Weights of a small GPT-style language model, trained from scratch on English Wikipedia.
Size: 8 layers, 6 heads of 32, vocabulary 4096.
Architecture: learned positions, biases, tied embeddings.
Each number is 500 + 40 x the weight over its row's rms, rounded and kept within 0 to 999. Layers, rows and columns count from 0. Numbers have three digits each. The size before them is the row's rms in percent of the matrix's.

# up: layer 2 MLP up, 768x192, rms 0.187, rows 496-595, columns 128-191
# down: layer 2 MLP down (transposed), 768x192, rms 0.173, rows 496-595, columns 128-191
up496 108:478569550453500427506540510479555490490462504524504396521511468465546501577458470497472458477440520465428524495488546510496464544542452550409486485468492520430437471451574536443544531506493504
down496 104:477514587432478391510504438533544538512475484511510545552412479530583548503549523483513491541498494492572471552515432540473476479495546433497484497492542562522476518506491521480514454502475477
up497 129:548476471537481502459528492465467470547427537502481512467484502478543522612520429471525431603463531533545504498521564499510516524507483514521489467527504479467590527433483479468525435529482492
down497 113:500499470564479511524445454549493538454405448489464550505520468499476506460471469550493542505441494461595542515542492481475478498473448460506486507546524516536455519523529510480487460527428485
up498 104:499470440570474475492515500503447539517532540560473551467404487506504563496496512509528418536457545458494502480478524464499525488489512430519513553466500487539536591483594518413521492507521428
down498 109:482514474482553525462513467509529421504500608477570515477457437523490496509537507482500512482557497480524569527542559504490553535580553488556490468451444514490490535449455540550478481572488490
up499 097:506474499440495526450499494503453505546514492487540422464512488515584463507403512481499460544531556534546499486442507424491466499520491512436463522500552449456534467444502515440443420512480418
down499 092:593455447496523588483550424473486483474545495530454519511492560515453416403550546509506490469475479466492503587455482495497519437565521442491491493504518486455522478482494556538452469515588493
up500 082:429480508470453501539497479537459506511472503513467518504417495475534509464524532533519473485467492497529569554529585560514526507497455535513463462456440586490557509546523502512491433476481472
down500 080:480477575469507507507463522506505524443470508502468462462547486495525554460466497535551470501534461536461444528486458566484501457492536503578450464470495485573476527453539512483518518476561536
up501 100:464458518494491489481481503528450505479539520534441545448531460526535457488476495493457429555537482445422514562557488452410570437476560570542464429485530542496496431543523472471496475474483476
down501 102:502464487480487468535486484444501505485500474484492484486534474495569427545447497472480535524526466531507457488535534476492439461455469480531435466494435542486424474510538518549486528520449521
up502 077:479523465507467418556454508475547433546515525436443519483490431529459533570530513534511519568535510479483520491487518483475517483594556582521549498428437515548454520455508489520512402486523484
down502 088:463494576543500515470549480491484581521480461490525505589528499515511484459483497565517456459447495517550436499574480524509554513475477498518452489539473486539535454585529529453511517534537512
up503 110:495494541475494488503452541497433551508523489482433552455546489562554478486469476485527467518571450402508587529534593439518497520569454485501516526486488500411495501540457500500505436481510490
down503 118:510506473519485521501523485537412555438463523552500500461437495472459491486395477520519469474548494482520516488522461497507597510496514590531548521451494573535458542534494486538550531505514548
up504 078:512518469446504490476505504449484446528510548412508485544560548574476452490515414491477425474407495501444521508506477489530467472491486478494456468474466458431540513552566438501452457527516539
down504 068:508525525527603524494573471468532522481477589541450530512505544560519562522516536484495494425503494450500453504464549488463495563523516427512548532535436505493544507530512484485485514464462518
up505 105:508538473497474466492477499463447437481561536488450500509526413511498553518436572546550559522450539534513444557549452594464527577497500452496510468480451548524558511487523515476487471425509528
down505 106:510464485551579488561431526547475493451432542501486554539482483446478532514539494563511463454511508497455534548525533460510563446510475480470508475539458543498485513562497553487529507482462576
up506 098:483553544565474508551553512513549531506409443526447501492482560499560489420495530505469465467420505494481548531488547478518469509418526456499479467518445554501559538473553486486504451467469561
down506 095:484545528574509483533533576525581509548482417498484450522493519499510530437512526526476480457446589478495500537512515578542547461466577461502467516550565554512477449546442465483467455511524479
up507 114:451482548439459484429508511528557493454477587562515508522503478538518505547549551526435531552527453395450454515473487495522516471456486508473421439535538424497498510453472539471499509549533521
down507 122:561488476447420477477532492512508523577450491623530572512471508534484442493486525514537537475518497476491488496517599484510521478500408501514506522515526502480553514508478522521419481491533489
up508 103:474480464497551513537485511527571535490539512547501505464453456512497533508434497534547507481463513398513550498508498469451541460457459471428413468489497621507506488528527476548458529493492568
down508 110:442529515469412491517503533574514558535508452394538483492476571454469536550497556532498523492526556499501507498510519422424538500498526415455525513573523494543486501441544453484546490460489495
up509 075:529459476492433550439543529558506533453513556539543517500531483491499502568522541486491405531549575509499458487482463533434490458423492501585437501498472494401529493488538479458431479509514473
down509 087:503503469481517535502447419437496514480471533500471556470529468476533435525542556487482525536517452446495481625545461468476487490520487508502517496482463503407560530536519515475525408484532499
up510 096:484465542465458475434573467588490459491518529500528469534447552489456435428476546519535573570453467462544526513537453510499525513549468460457472425479521438541506493413501507541436482478518446
down510 104:532508437453441467516510448540431437474491437455485463523532499470454527418511512497542495503485508529494561580493508453454486533477505494536476448446497442525422514520556510483485467585591517
up511 108:481428479485588473454563499517500482494487497560457546469492436552512476493470509406496511473439512463424544456578529491501473464539503519496470490440488544505496457492505583470509530499427515
down511 102:459480432473497422530386415515498525433508480463534452466511477408528537504481442445467594461510518492479504459529517431550410466447486497495531506487502517509506496526479477532521512555437450
up512 100:468575457528533448571523497457474513515538508503502555500471493524563520557473525518480534428538548477511515473503532440436477546478499533453490480543578456564516512572494486501493502564465482
down512 101:512523560492557538435531488523534482451485512512525595520507509445468590519515508510541506492501502502496489507531518557525537506468531496565503485609492515463452379492552515475479597474570470
up513 106:550466464528541671529452528412489531465424489518499546507481463417419521505513465482502509447515519525556549467500580506569509455490545509573439477575499478434454553468528515527599525490466490
down513 104:492448479533474454497415512505447473438584479525514494385528558554505501487534507505561525492497571430448477516537400466493485434566535442447541483565532507542516535493451438457534488541545521
up514 098:477483448512570510494510443506483504453454446489499482500424415502535566512446507437544450537511551493509443505587472544513505419404490512517501503526463462419530493463446451495486484518499461
down514 095:487440515515551442579479503508464507510527476475491453494434533499438577517488536484518488502527565489579484478498488576569550414509506520519457579548472494539534563517516525483510561410500515
up515 118:474467480542543499577605455572455465506456527547500593503465535487478421454505516470466513438496503543482502525509463495546445458518494574445506511487508473528446613466502471486494498505471518
down515 131:487484536431488498459505501548533498414519497454517493524548480447445504478486499509493510540566484504491472409540516494459532496505480520542518503560482405548477478515509445449545575418489424
up516 091:497548578526479493582549510518490541458523600517498474564545472534567516430516490475538492528568465508497548445485479566496548435555502519505528512432549404511572422501506499531558483501531565
down516 087:511467544507540505564500528505454475428466504493506500599531480542563499415507529507540471497428456571446526527514459482517601514532526507476491524515570437511468464514512558546528539495448565
up517 081:552472451505535574431572531511543501439489491534485525463435507507482462520481498506531460471493517509462530463482481479510493525478514482428500533543471491545431431424453568559519507596531552
down517 089:475541510501477519465471506420484467533532448567506514456609492475505513496516499479531523505508501455482504482522467517510511491459552494539499494430481458438467580491508461491537544507520475
up518 105:535517564525528499482517502480479460525509518560519452493462475529527496510428475443491524492457526527542439556443543514449469461459415449514478452462544533510518465487512439485512453510507501
down518 106:518536548536484458525493490480482462391539460549490507546503441553527479548444463502439518488530526443504474507491529485447482451511536525514470460466494495560554537581505532529591454502531582
up519 099:527426473497491522457509474526498442491519474473523422475506481476513441482553461490520543505471424505460546496512459498522519524456544564498492514523548530493548492438472539513591444502449496
down519 102:464471448625463426474509530458519486468467462482476516491563546471497542454579498448467476459446534550504479525449471519466458552563469427481511469546477453544484507508490495534503530532545446
up520 112:452513497475524525573473573530509510595510517555504456453529558508511457466473522507481499530531503481439540493521506549520559555506465517525544448458451531468517530488533444530485510466473446
down520 106:485529470484547481454471526474414504537513520525460568514514467454513519425552558521497501447485557462563540503482500455486585518437472400494503522500515465519588517472488455418506512456546496
up521 086:482574474479551532520547486533484448502570545425454459495537486517501514533459410483492573478497469516520511498534473426506437482538500516467521515543457540494532568496524496453543435447500480
down521 084:511550428487524534488518518510462506439518527417452518499454540523532536495549453461497507473469418526504473563486505526415436505544442482545472452476468506480503531528510481506515486562489512
up522 105:445565522449517473554469535520491547489466498506565490488481496549472522531513483496529467531581482537449524448460523457588484544522552477489501503460515388492539437481549479557436502497528551
down522 097:556464479486483485548462511552596418459460502459523483527493501492510482477462577494454511456456509483471496497524499464481461445476421440451486558482518510553466501479467547535466416557548522
up523 104:489542500409516430487494486501453525481497458582461563432456489451533518537503436509503569500505515472523514475496566521532513458462513534406534429484533532520460494500489497496525534459553451
down523 111:459471520496521440537535472543476517480568436470439578477503523515518499482446569539494498556479487453567532476479507539507475563446495500422522531430483537537468458478514502431520565469451483
up524 097:484462517452456487512496579556454549494558449540534517587442465444496510519440486513471526424600500463437607495439445451559560456535532429492504528432528529561497485538527552467521530514475482
down524 112:500548489510511498467524464511461456451448568563471483514516552540468444505503515527526495501464485447505473496508516457501477489532465605473556526504583575506556419478457517538409488525523437
up525 096:587499430467514494549475547500489484479454484558573451432549373504487521482515481473560517528469512463486457520469575556439468495441468499448537475510443513478554581563483528484501557475524461
down525 092:573524510548504538467486455500518489491530516464468434573476490452538510476509531465485463478527428521459522512474524471499481489451524473492485465455551512508525430433439473527474517456498419
up526 118:480516510495480436450471562479472554478482556532473459513515499476534525596537539482514463597577518497467509532525490473560530470549485500490440493538508495517565485505524527469487538448465524
down526 117:507497468504474583495447523530487500455484537465502568462555472481504543459430509520458610531442519466467525549532526484587423459435456489518493509521509435539469607531566553533510519520406522
up527 096:596541441496459490492574577639444462477521572426497527497488503480463527550503543512459512463433465531562533545586572536461523492470505514441557488504496506504462540434528512438522455459601495
down527 101:501473503456472474461476568539459490535520559507528500486474488520493517483467556463495494467508478469498450482552537514495531467455530435402574448517591486503479548472499526528517513506508496
up528 106:495463540491491518461573568469483505529504557525562438463472451505515503545493480474480398490529482487493523570561457560535589486483478526487417497588466450542552568508455523481523469493414542
down528 090:502537474503507445576537509464528555457461492510508502504500507500479527516485466531537513480451496481488495428422489514528476469496433540524507524528536505530528370475512577480527496512507488
up529 105:484506491451419461439538436539488549504516491469496486478452486550480497461484462536518454473482573418469524484477469423438492429499530474508521567530432552456440482556499487472499431519523471
down529 097:486570518481531471580495500460511499450459454441423514446539532502499457510486525487483512465442466528493508536474493536518497532529523430504550453443540516545506478419503478557508529568500474
up530 097:552510513503466498549470483561492526503539572462567468490564435449502546541458543521474459535454548491472526481543498579429478444498544477456591490527530486502536490524569514481465498557459500
down530 100:487417481478507533559500530491539536520518547478438569437427478508473482539486470487533512535563492553491460528521430498526560495496570467532480492460440530477505512515468554507510527544515501
up531 087:458523440547446505470542515471478462463501459559413484473489502447468475505486552507500462570521512484426531486440482486451510468494481481444455458491484482485544527496424465521446553545514513
down531 090:520444503510479450551489585452507459494522510553488582530474468473434543485501487552391499531498485454534555513563523524484492458483470505447495525517489422425551488500491498509471400544534467
up532 096:501428507554441515552549467560458590441490511469508545522497515414529473524482456461511522484517466469510547455446483541557567487461507550523491540546465491550560569458525535513511510583408484
down532 105:528452501503494535429483498476467604499489480469548498490465532554480427510479416545424481549548424554529548493548544541617495447516424494552448527450544528502473520508540418534525504468525460
up533 104:494477556496471552512495434434530517511600527481377493453511448510492527511504543542510507460515470471508505460582494504497511505512466493528497499507547498494504544477511498607506493480442421
down533 108:524495510430484498465525474535571531479509499412472535509456491606488422428507487443439543531551555525479532508570503530503432536540531535453475499533519488481496464504472530500476496547476500
up534 100:522478503439528554482448486542517457510610486559531494510495535480524463501429554453530502530486557477585413530504462421470434490499568482436461433506516468493492549461448516478503501523468495
down534 107:449561503511483542503554503474513512565447538520512554486559587515546504516493587470466420488499516466475390570498451486495516507527541500535517501456518427554539571454576437449500549527505466
up535 111:507470459486512457481457509564509446516516526473402473503512504552455527516423502476450521473521569518465400506471477530569474430532495543502554489430423468598517477590481555482518411529545489
down535 119:509502512411475476443451518508518477459433485557502479475553476473480576536433486528550493476485448523455491511499507499432470527462477438513534478505502550430525461423507489514521500510414426
up536 106:588568518468526526518467463483468475531498504521489483534530474444551517510540521487459417450539437471484530528440470490547541456560507525498525506474538481535474495446527467463542534501474484
down536 114:491542462427488516471567502499555539475436510444536536462531463535520488530398482492540436446429505480517435491463502537511506553467537468446415516543527475535447541499485478550477470514508532
up537 078:523476468485543419427541564496468498479477470499519575470484525530525415462490481520481493477498555535529560493557514596542557425457511469507535571432511422525485440446437420522489532440531529
down537 080:497469513464449613518500458536488532544475454555498535491506496505474565513521565497446543469511454504419435553413517477494492558437520516488512511506508499482539488533513516420541457527532428
up538 103:510508503462552479541507549528514483437495507482470550489401481492486459525486488433470427432536526492468519536542464514508462489497451474475492523553468477467496474505508462559535519478513472
down538 097:449529469474446549512425499486488547536469513516551437479461472580552411534479464467483449460495534470473575482529503475439491479515524467477525525546472523461583442553507459593488481432586483
up539 107:493482469561512516516525473515474438529519480548453466468499446502454494443451471416509449467547516500499486565598414538536418457473479508462474443482530492511437483470465478451588445474499540
down539 115:489510521414491557477505500462508477494445520499524447473489483511521537567474524479482596447464501500507569461548521577458493450534452524455477501522533480554509396466511473510473483451461525
up540 100:531512499476542488457524520536502579506532446432399436481488536554541488561560487518521552488551555551499478483510520533476528383471509414501561502571536468534444504482495541511544464511481466
down540 097:502460553500487548456557454465495519490550403427484548579534607515507507478493513449478460558443547564547448443481520490449493513486520412502505475541507511515454574469505495564523466534505446
up541 088:425501638486481428454535520497483519539490476490483517419585540525572510498477491526498490504520482498544504505475497532560512553459527452493498466480538483541532526434441470494488504560459498
down541 081:480513438541572514448496604521474545481528477417457574452523488502480512470560555520515497485507427495463421456495467499430524511556547462516482557523468537423539456465505579493509464515544516
up542 107:452518586549511494462466524543569443491467519490509470478444501445573444458493442498533571499550504556519528540518491522460499480463498476494523487498528515462571431494529546480490510532518525
down542 107:487543496483467492518572513477545482475548494503477536500437446438487593463551439517476496430448510527474488503502548519471459543583488503496562514453473532432537471452538543526476570478542456
up543 082:507542466478493461468567502531489464475503588515476450550507426505443568537460475452474476579427442507482500504478485481493481584430454523534501494469453468499575496486515493515544455464505527
down543 084:540464420523480517427547531487518422527550494540473479507520448525424523477535513509549504561484487495539485482495520460465517497456455477491474450503492467444580543475536533475550557584485519
up544 107:438490532526428513455579488542539550475509554563527497495508563530512553490515415505525517534529545462513417516533491517457521490506473463564499454539515547493540501500486506553480556516440531
down544 096:496473493596544473532473487476510525459494476503527541464465458507433545506511478540453473418544457548504480430515487537541566487545476483537459522480577461496490554504522552522513515419485483
up545 084:538472499485454505491460490553486524514523525521465413521584449499530484446520475530451572522495508552465495543491501549483538523461524495520442467519578474528509451475535543468376510472528457
down545 087:474514491488524528593503471508517458441467526543452519476493490555501513367472509522473487464523444535484529513510515479472402462556480483434479531499476526510497493542574500459452481501442497
up546 104:523535443449533503465577457462556521530579455548480540514480499525455516501516471526537500454476430502443519478584476500449476432471485431440519463538515515436502519465559491488524546512572449
down546 092:529490471448503473508530447498527421524533578467537506472488514472551457496527543594545561507502482471456532549489474507523478495509560506484445522482537521490526465504519541477524505487536518
up547 093:486508543441535479501524503515507525468517543441394510504518529508464457495556479483529497528490528465471539488434483457462559510505485515472425496532433552581502419518504518530433520508522559
down547 093:487468505467462527546523549474459432486489465492444632430455432435551470457497483503507532389433516447476501482426491506485506495431478467480551509504497483487436592511495494526475521491483531
up548 098:452470430518486488510464462541413497440411529510509522528549502511541514498399483463513499438495493385477496542562544463528515505493476530552515517429540513473540510505498541471466453533548533
down548 111:506470520548534446468481592520514572456513523467511494502518544538514507590542497538558524564491491540465484479511472569443485515584536487502556520464500517526464441516506509559559446488498465
up549 107:516540541492464532588548435624471492559481537508400484457477515567485534465496489544443477521523478487546516562497511524473482429477515504427504472548540483512525503572478445482401562543544523
down549 105:474510541457497480505499550470517562443548581431450442461488543523420458497493532514488529527482485434500542502526505549497527462504488465442474511535552502472468537530505468514483409451446440
up550 081:522498497555513418572447506506527461503479507532556485510483548542470503568515490439526442504474458561492478504473516431546507482610428511445491514500384442495507426527473477528484478564535500
down550 075:500467496439516528525526526492503532585503571392552561482518464554531572532527457509498569532527437520473484538498506545471540586499467490587478464527488477518529525463537546467596520536475529
up551 129:468522521507470443506528459430464467390548486506508491584578516545435502586490509501519543474508494507465473530454498497432433514465465577518481505526489550545457544504516474486522618430576521
down551 119:514505447414474507473515486502497516475501496577496558474442425521442579564454506524527540444474495467522490527487504558537492474461414542454477561543540508543483399516538505573563527487514483
up552 101:454511463581463488491538481486561522533492490525476511503562530469480479502525461496491535522490442550455435462541542477466501496478504569454473480454497557532491513538539492535480523471539519
down552 096:456484516552514487584530495493486474496459532512499517429559439500530533397544554465507510583487458443440499508469531511426579534504543504444532496458538492452503559494516589495510492538511502
up553 111:545493426537540521450445453504526496490575534467394505521474513473512551513492463482505527517550518516470462468415496549501538513537498477523443461482512519457534439446493516478500544485541539
down553 109:493492503485507480453554465470526480451545458524507468517523536538451462482604499501498494613526524540487511464548513448436502438515523517505498553548484538480496414444526505539381553517593514
up554 097:490523483481477443487513517499485512553555551467406451511506412557541506491465519483488593436581495474517484451474514491430470435574490523459576489458552516527462501426449503518535452550541460
down554 088:506464473470447472454515578487512475547478566463519542578518522468474442554464471492519477463476538453501536511514467482496451457511477535473475516493474515503487433505564527414523501597491425
up555 109:461514532424515456530502530550495515512493521500492527470525491502485474430476479497533457514478454490600490487548564507504474493463455562443546540519439502577484455428503464482498486512588525
down555 098:561512538509546475461498519459528563496573463493464521513515520516471453476447466499482497517472504543463435516508523483517452528519530562506444479530475510471561514481450470541461503582522583
up556 084:469520495535477461482530487493492464513469492544482452480545554521472498635487536450524455490489480411460595443448553540475508477552478496565406493492539513474484467534582505484503560595549494
down556 078:600483499514562534498520507476568461514532466499547547444483526443553479487536444540571487500537439477450495481479550529506502531570537567550571536519467486511496541493536631463498511479487492
up557 102:445518536516510468459578461456562431513544520495506471483482505477475517412513507488482465452447452510389471514474438522513586525491481458581551471549412496503502492473515472508482452546566511
down557 108:508489524546543505534574517494476432508546509504494530491468505512477519393488473439532521478482475547493462468480417431499516494551469495589472458484568568462490485513538578538449440526570490
up558 114:500449552524512497462552570588542476525499522496532455512521517528471457518532495478503504475454519414496515499426490556534465446483456517462561495538445484586522490474502550476481493421533489
down558 112:483484511435592454547526489477515520502457462444473504448529478454494592474505475511496499492521542541522491480558488489525476505499549509547457566542523498534524532530524408507491497514426478
up559 089:450466495528528454518533456526448504525544495489524470535553514507452545451532432519471443449484512513463523510459489525485552455511558536437564472504501519438546502441577456453421549487590511
down559 096:569499511463533491536489509466481444473495521527443511458496451474452495450564505578504509482516501512566553507491523515471480534489502534466545566475442488543522483510507490503474509459521551
up560 104:574517443528515502510517415571460543509499528451550551525500486552459471461506469504540480465518497480502514475537525402447524535467492546486460526545501430530427523496451553494500504553430403
down560 103:483498480574485444547515475488549433551609603529517431540483471529495577501488532523487447567514520491459479407498534494542486522435461441477559485497500517559468528476510506534481473488513542
up561 101:508480499513517473478453580512462496501439563535492508488522435541570498474483543537524532473548437431523483482475540510498444459589504530497486494530465544438541441493508514519557507593482497
down561 091:455457486491477437476539460452465451587524481590420533528516491441547443515490535437548536490482478556453468564431498511543503568410462485541447473518436498495575484534520412566507475511494542
up562 112:494546492481470512486533482460529488498552523517532456475508547526539455520515532544421480509519503503494556449483495494565472505523581506472526469484525551439495454437505459497392512512561510
down562 114:522412541499434468480456450506454482513506553477443567501473498457494523469523496600518537552451541507576532480480593536530483475554509470498504564529484507481516550540546486474527451452496535
up563 109:503505534506515495485557494541428507494536577553433477450458520518484444465502509474535562493518450491573532548461472527494495407550510470486597460472524553480414523450459528513496402486563471
down563 095:439529457526494514471507400506512468510524569487517605535491547484537452466504461514463490476497508485504505543459532448535469503493542475539477518471503472553506536431460511471566521557530544
up564 095:479549499445604452505441541562495533558491491521439492495407471522438516469573466415585515512498514496404514503454457483414555559506509489581574484510498501512503530485566523496415605490445457
down564 094:500539473490566471481480567518483532532471507478544478584467575541481485528478459480479537518497526477443512518455522463456449580563465508515585515532486419529512575463517505476490521496501536
up565 097:530496510492444473497525499607467505581492574531475504485484442452454476523467505531520510514433466512479569511560548445499409505482507473455579496487527499476539526497568455451527550550529513
down565 101:470474463437464540531527513531485510551502540533497515447490491471541507462518508543493506515478516482520507479550529571542457486487497576559501532429460439457412522562436449451450565603550567
up566 105:493504521556504467514481441479565449540483424470466522449382478467489511500506568529425501526498466488529458475571463528530455499544482565535516477457486565518460538551551505436522550538493498
down566 111:464474493558557438462480459545499520505498485530532484511496497534444516539520518489503587539545467475515459523503500474503466517482509493493514487546516449571511482539531411547468502579453559
up567 096:524449554512491456470495554585521493538465426480442538530468535517496493476486461535495480429518505498523540456460499543466503521522529477463462505562477495518526480493480480527471492518449578
down567 088:516456548472553448499566537472473507451501442508518537501453570442466432482480518456448486488511566548452473545453530539586497529535463503539528473511502536439480511426539528535529486533525528
up568 110:503477534519536408472495551542528479495550452514458519495507498485535537599434544523515426437508424611456548517510558536457527525527483546508516493519508494462488544537525499428506562496488458
down568 121:509486422528363491475523517484450476538557464530453475439544507419569500454515493508519509565532529494549593465505548576476511475430555533420534511466424576490508523531492510546471503506502512
up569 102:528527597506535535543508514501470541509487547513553560559501419512448496526507500540426539510548502509482483521496468494537477492497448489511519490541450461476607447428490470474525431492440502
down569 097:513496494450451462510413554481474480460542534464491474503511470481542467517497487438453532465443524518477507482540470567516412550517498560590443495537472456533467485463457446488504523449530507
up570 100:483514461559475438486498471503467489420539509551535542542528444477473511482541481516484567500457497528477561469555509491512501399538511451463518479520468496517524404545495489529460555591524527
down570 096:466483470581529513538525409483447494505473484544508478534500414452539565557514562464529495472438513547494504523468397459519523511532478470473523488413450550513472469490474480497486516565511516
up571 108:457519504518504449531490442419537487499437414502541458496471578509549513532522463472514458519489453510420485501508463510414471501472492467513515564473580465536436478556491469496524454501462535
down571 109:457459413492518483510490464425454469496535538533530478483451535464525547497513542472536534470585532462532550471490484471584533560537524481510502406480491556496471536592493534409472611574506455
up572 102:429519528428528506513573496551481478474455491476458510477524500504468490468562471499529456443521524518486505482537515475450531480465493562481452505555476518559539491460495491462537591481521444
down572 113:540550461461503456445475501503515466453542473496541505462486493475420455521464523462467395570516526418521572474496514521499498495534459496438471473535480546477484500463481521522533557547523487
up573 095:540439498566413452455534518559478470446510536536491463514505513450581544500511506465467457559565440474506532522481445484537425413470510487507535441447509541480472500504432432474526600473514483
down573 091:546512512468510552528521470463519508532501413488492570444563446463468613509517472495584503503593547517472561539509431482517457476526525484510447518516521516501515491479489500493499512482444497
up574 079:488520517578410551557532456491458477488555548461525473504492519513497504469468540433452482493481567520563498412512413529510508540532471479544515420448492444543506473466513480514503542540523543
down574 075:474525539509478540555563545530528481532525519499527548558507549485459508532499443534438512498571494512509483492505486534435501458520436466569459409505523608486530534539574519532523510555488502
up575 096:495453536457475442445489496576499571462400449479529528513540517539511460511472513475523520540470487425469533423517489500540487498542513550453499519561502487476507484445558479464463483418467504
down575 090:508522457473503489494526538566497484456508497485469491527499500560418521459451529522552487450568516484462503389533535511437487529553468581502470551564546450498465459497440417529517439553533524
up576 084:497534475538448479590519464457465464501465546497485471503556457506542529461427544483614500501490466410485512495552470497409498469433530524526534444534497499479538467548534457521439552486471525
down576 078:464460499512501534526463472517500481426479509487501484561463457470493435501468533479519493539537549464475480456557405468501546485535453507477490489513545536509435488473469521512453583443523578
up577 097:525519536471474493453447511481501472524476507581481535517536554425545455504479453497503583544497486426489550459543498492475487482449518476521538567510422508554557499471466525548424506522487521
down577 096:539551500503451496441448555448497460542479535499483485534469592485438513535492449538453452505505439451497360467504518548459516501470548482501452459469486434592585588453457445538442501536476532
up578 113:462498505520423474462593480535538540460480513479468533490524414466530428481519497390593506488467513474524499530522492487434485584551536469462488435537504522551483517434563484510530548461565450
down578 112:505481520519553488428517487452493429528483527466424509551526506473443498390565509539394476517518550455494444504475444542549508486464508495499512496435530507468491506499492476513574501469548516
up579 099:437422501529418526513520524527454539546528554502481542431545476563455511516508456462467479540468481481541517507490464452479487476468464399529484495460512483494532497546595512526465484506507420
down579 106:496443425523466521459455516524451467532458492440456473525563475513471513468584519526528504509481423544498511558489532525491477525478511450541548538506491501632444513583491466500475423491548512
up580 098:507511505501490527496479508589434443489479478484522505488512499484491525479414487426519518462560449457521484519437514439504624515480456434520552480456475516541543528574540456517501546495521538
down580 090:497527454545399524503519481558445441517502522538572462476545475508488560479508461518504536511510487486497536498530424486528452527515476525444499503512588501450491523477501580555470426507535468
up581 117:491462512450593507476484494455553406506559520508405447455467482507503560533488476514505538604498590509495488462534587475515541480557519474500541458454501521484500510512510505463477432531506487
down581 121:558513400480443494455458565411526508496478440457477463564488466505519525494451498489459531496529475534490485533500489443529513513456524482470559450534505496510570452435481517451568512479450495
up582 115:540436540527474501532471532516487503555451526530496514494538498487490479539582548480552476524538543427483502531549521556525512508430480543495460461504521591495476487596491480520531547427491520
down582 101:523586560506462567521497449534460509487509526529532498467494528480503516444465511581460508556450531527479576480445431499435481479474596501486448459557436447541447414584550520461461527587540424
up583 098:457487586521478507492446510454485450435497583494547574442535523605527417478496484460483487446495471489471480561484524497516447466430468481428498514523523512498487518439462527556537492478492565
down583 101:488514487492531522444451475480518488483480518582465532454522527463504480426516493501508519537536463536496498531490535465457490507487474504466531462548546556516481480514488462516539419496588550
up584 109:476481528525505502480443447433478427531520475471474481432479503532525546468572570522472493466453528516436488418473536485483488512512569479558517455543453539491427545493553499538506503452555470
down584 106:504462486454541507487484521454511466474472586446516457479460492546485475530564449418425483423504433473490550515477478486522452566502488516512510539493398484503419548479502452474518515502467537
up585 101:504573529534531457513431465486489453468481489546457547525518483506520476444549537533580515540466497502556448494460593434540488487522509505435451471493510520520451516497624507492463529517527477
down585 103:515494527458505527446450410454480471515561519483439437467511441501508472470505485456513505516519509458551493556517472483477489470494512542535548500516509476541552384478463479585462492435530531
up586 102:546503535553518555451460561443438447576460512529480508477531457513542525542457531485471481513560493495518477463514436522524555534503566527539469444545511475541568538478438479536456447484501449
down586 101:539450354459531408501497550455508549503549527512444485544545455476478555570456502477462462475495513535465471533534531454451518528466457478506480466457533488527488466442467515492476516525494536
up587 101:478597449495503486493494540532578529496458572475498467494591480543514504527508503463531474453486509488436507519531452508560445490462397483457499523561498583454486534555487534537492476476485476
down587 109:535502553514478481437570421448453454439532466543511526480514533508485480548511521436499502625521498454445484557491552501529625555570536495563474469505435545483502609522539531472507521476527535
up588 087:462488473555445500451477440542533522474514545449515474468541473494501442419528511523472490551497421504488507508483459519530532472402533505526548441519504487485414447586521506576528541476540430
down588 106:499475515534540529483521521462488574494536517495551545490537504542521464416451526474454452519501511558453498520479452481560484489497602558488513490457502466538514583473539443479495412476493550
up589 095:513533464514530534467503474514490463495517519546413536468530550527503485457526471590494523546559488483528522552464550489586433536463490505461510458493517487554497491489486525492491490501405513
down589 092:565426471484494528520463536507443476521489430518536539485499555530556530468438518584566431476413454564451530541486490524474455489520434504524495543516530456499495461516545515559482524490496490
up590 098:469557470503442494512462496521475536450508535504473540486498480559467449548470531460431524439524476537496550424527468427513524449440471502456447492537488549432521546477525466522517472470524490
down590 096:470516570452456450527495452518548499459456491498472481483401474536449477554524481565500469512535515402483539463439448515537447483455478497477526565480587537481507451464436533439455473478488473
up591 110:497505465500446491466552515470462494463499475528435476442495431503533487461565498479511567537461517478548447530484484535545476502465445452449522506506545497505486552461523538494500456514577472
down591 117:520528551551422488551505548533568456511502541552502467524516571483544498475481483443480505539476509539485508501581488462498537495484451502466589505529529511532514517588532470503485536510501438
up592 109:484482577458531518448585503562442531470485575522492434483475559514447518513520544457491513512480518445542499501524447535544571446436446513496524508485512503507533543471505501411500461465463407
down592 103:573439495524438530436531535486425475430509501466552464494532532486527538426492558465545517493428427499473492595529481565514474437563524547556454540534526512461478519524555556547511546495498474
up593 103:477535528477526504519549466494437500547555457491493521535487479467541575486437520481440472446458527434492485503518457590643527507529586485452515470442544494507479488554515546546461523523498527
down593 119:478542504535509482443550452476483484435534443479558478538484526497488475479499489518523510602495482514500513441480518451434570503442459495518519465504490536454463518535488559481483433520477517
up594 103:506575520536506552438471509549512513537521493534462495486521478522426536485466523498488508534462441535536551524483482477486482514474494416486443490476446555547469471541600451504503508482469544
down594 097:497513482565516500482519478552480507489564513502581552504487517574393543490417495512546505493504519540457533636511497476537517426503550401498441479541450450538450458415520452502445470505427529
up595 093:403507447528493640483472481549540520548513435532541481471471506522458476533536507517516477486439530503534513551517521475459490437501437484495562546544412484420554478530574521483561504430511532
down595 094:435573538449546430525451491456528482518420500463489442494496535485562539464516466503422523490539487531492507524478573492478477432541512442487501508513462568634516467534559442467518561529516585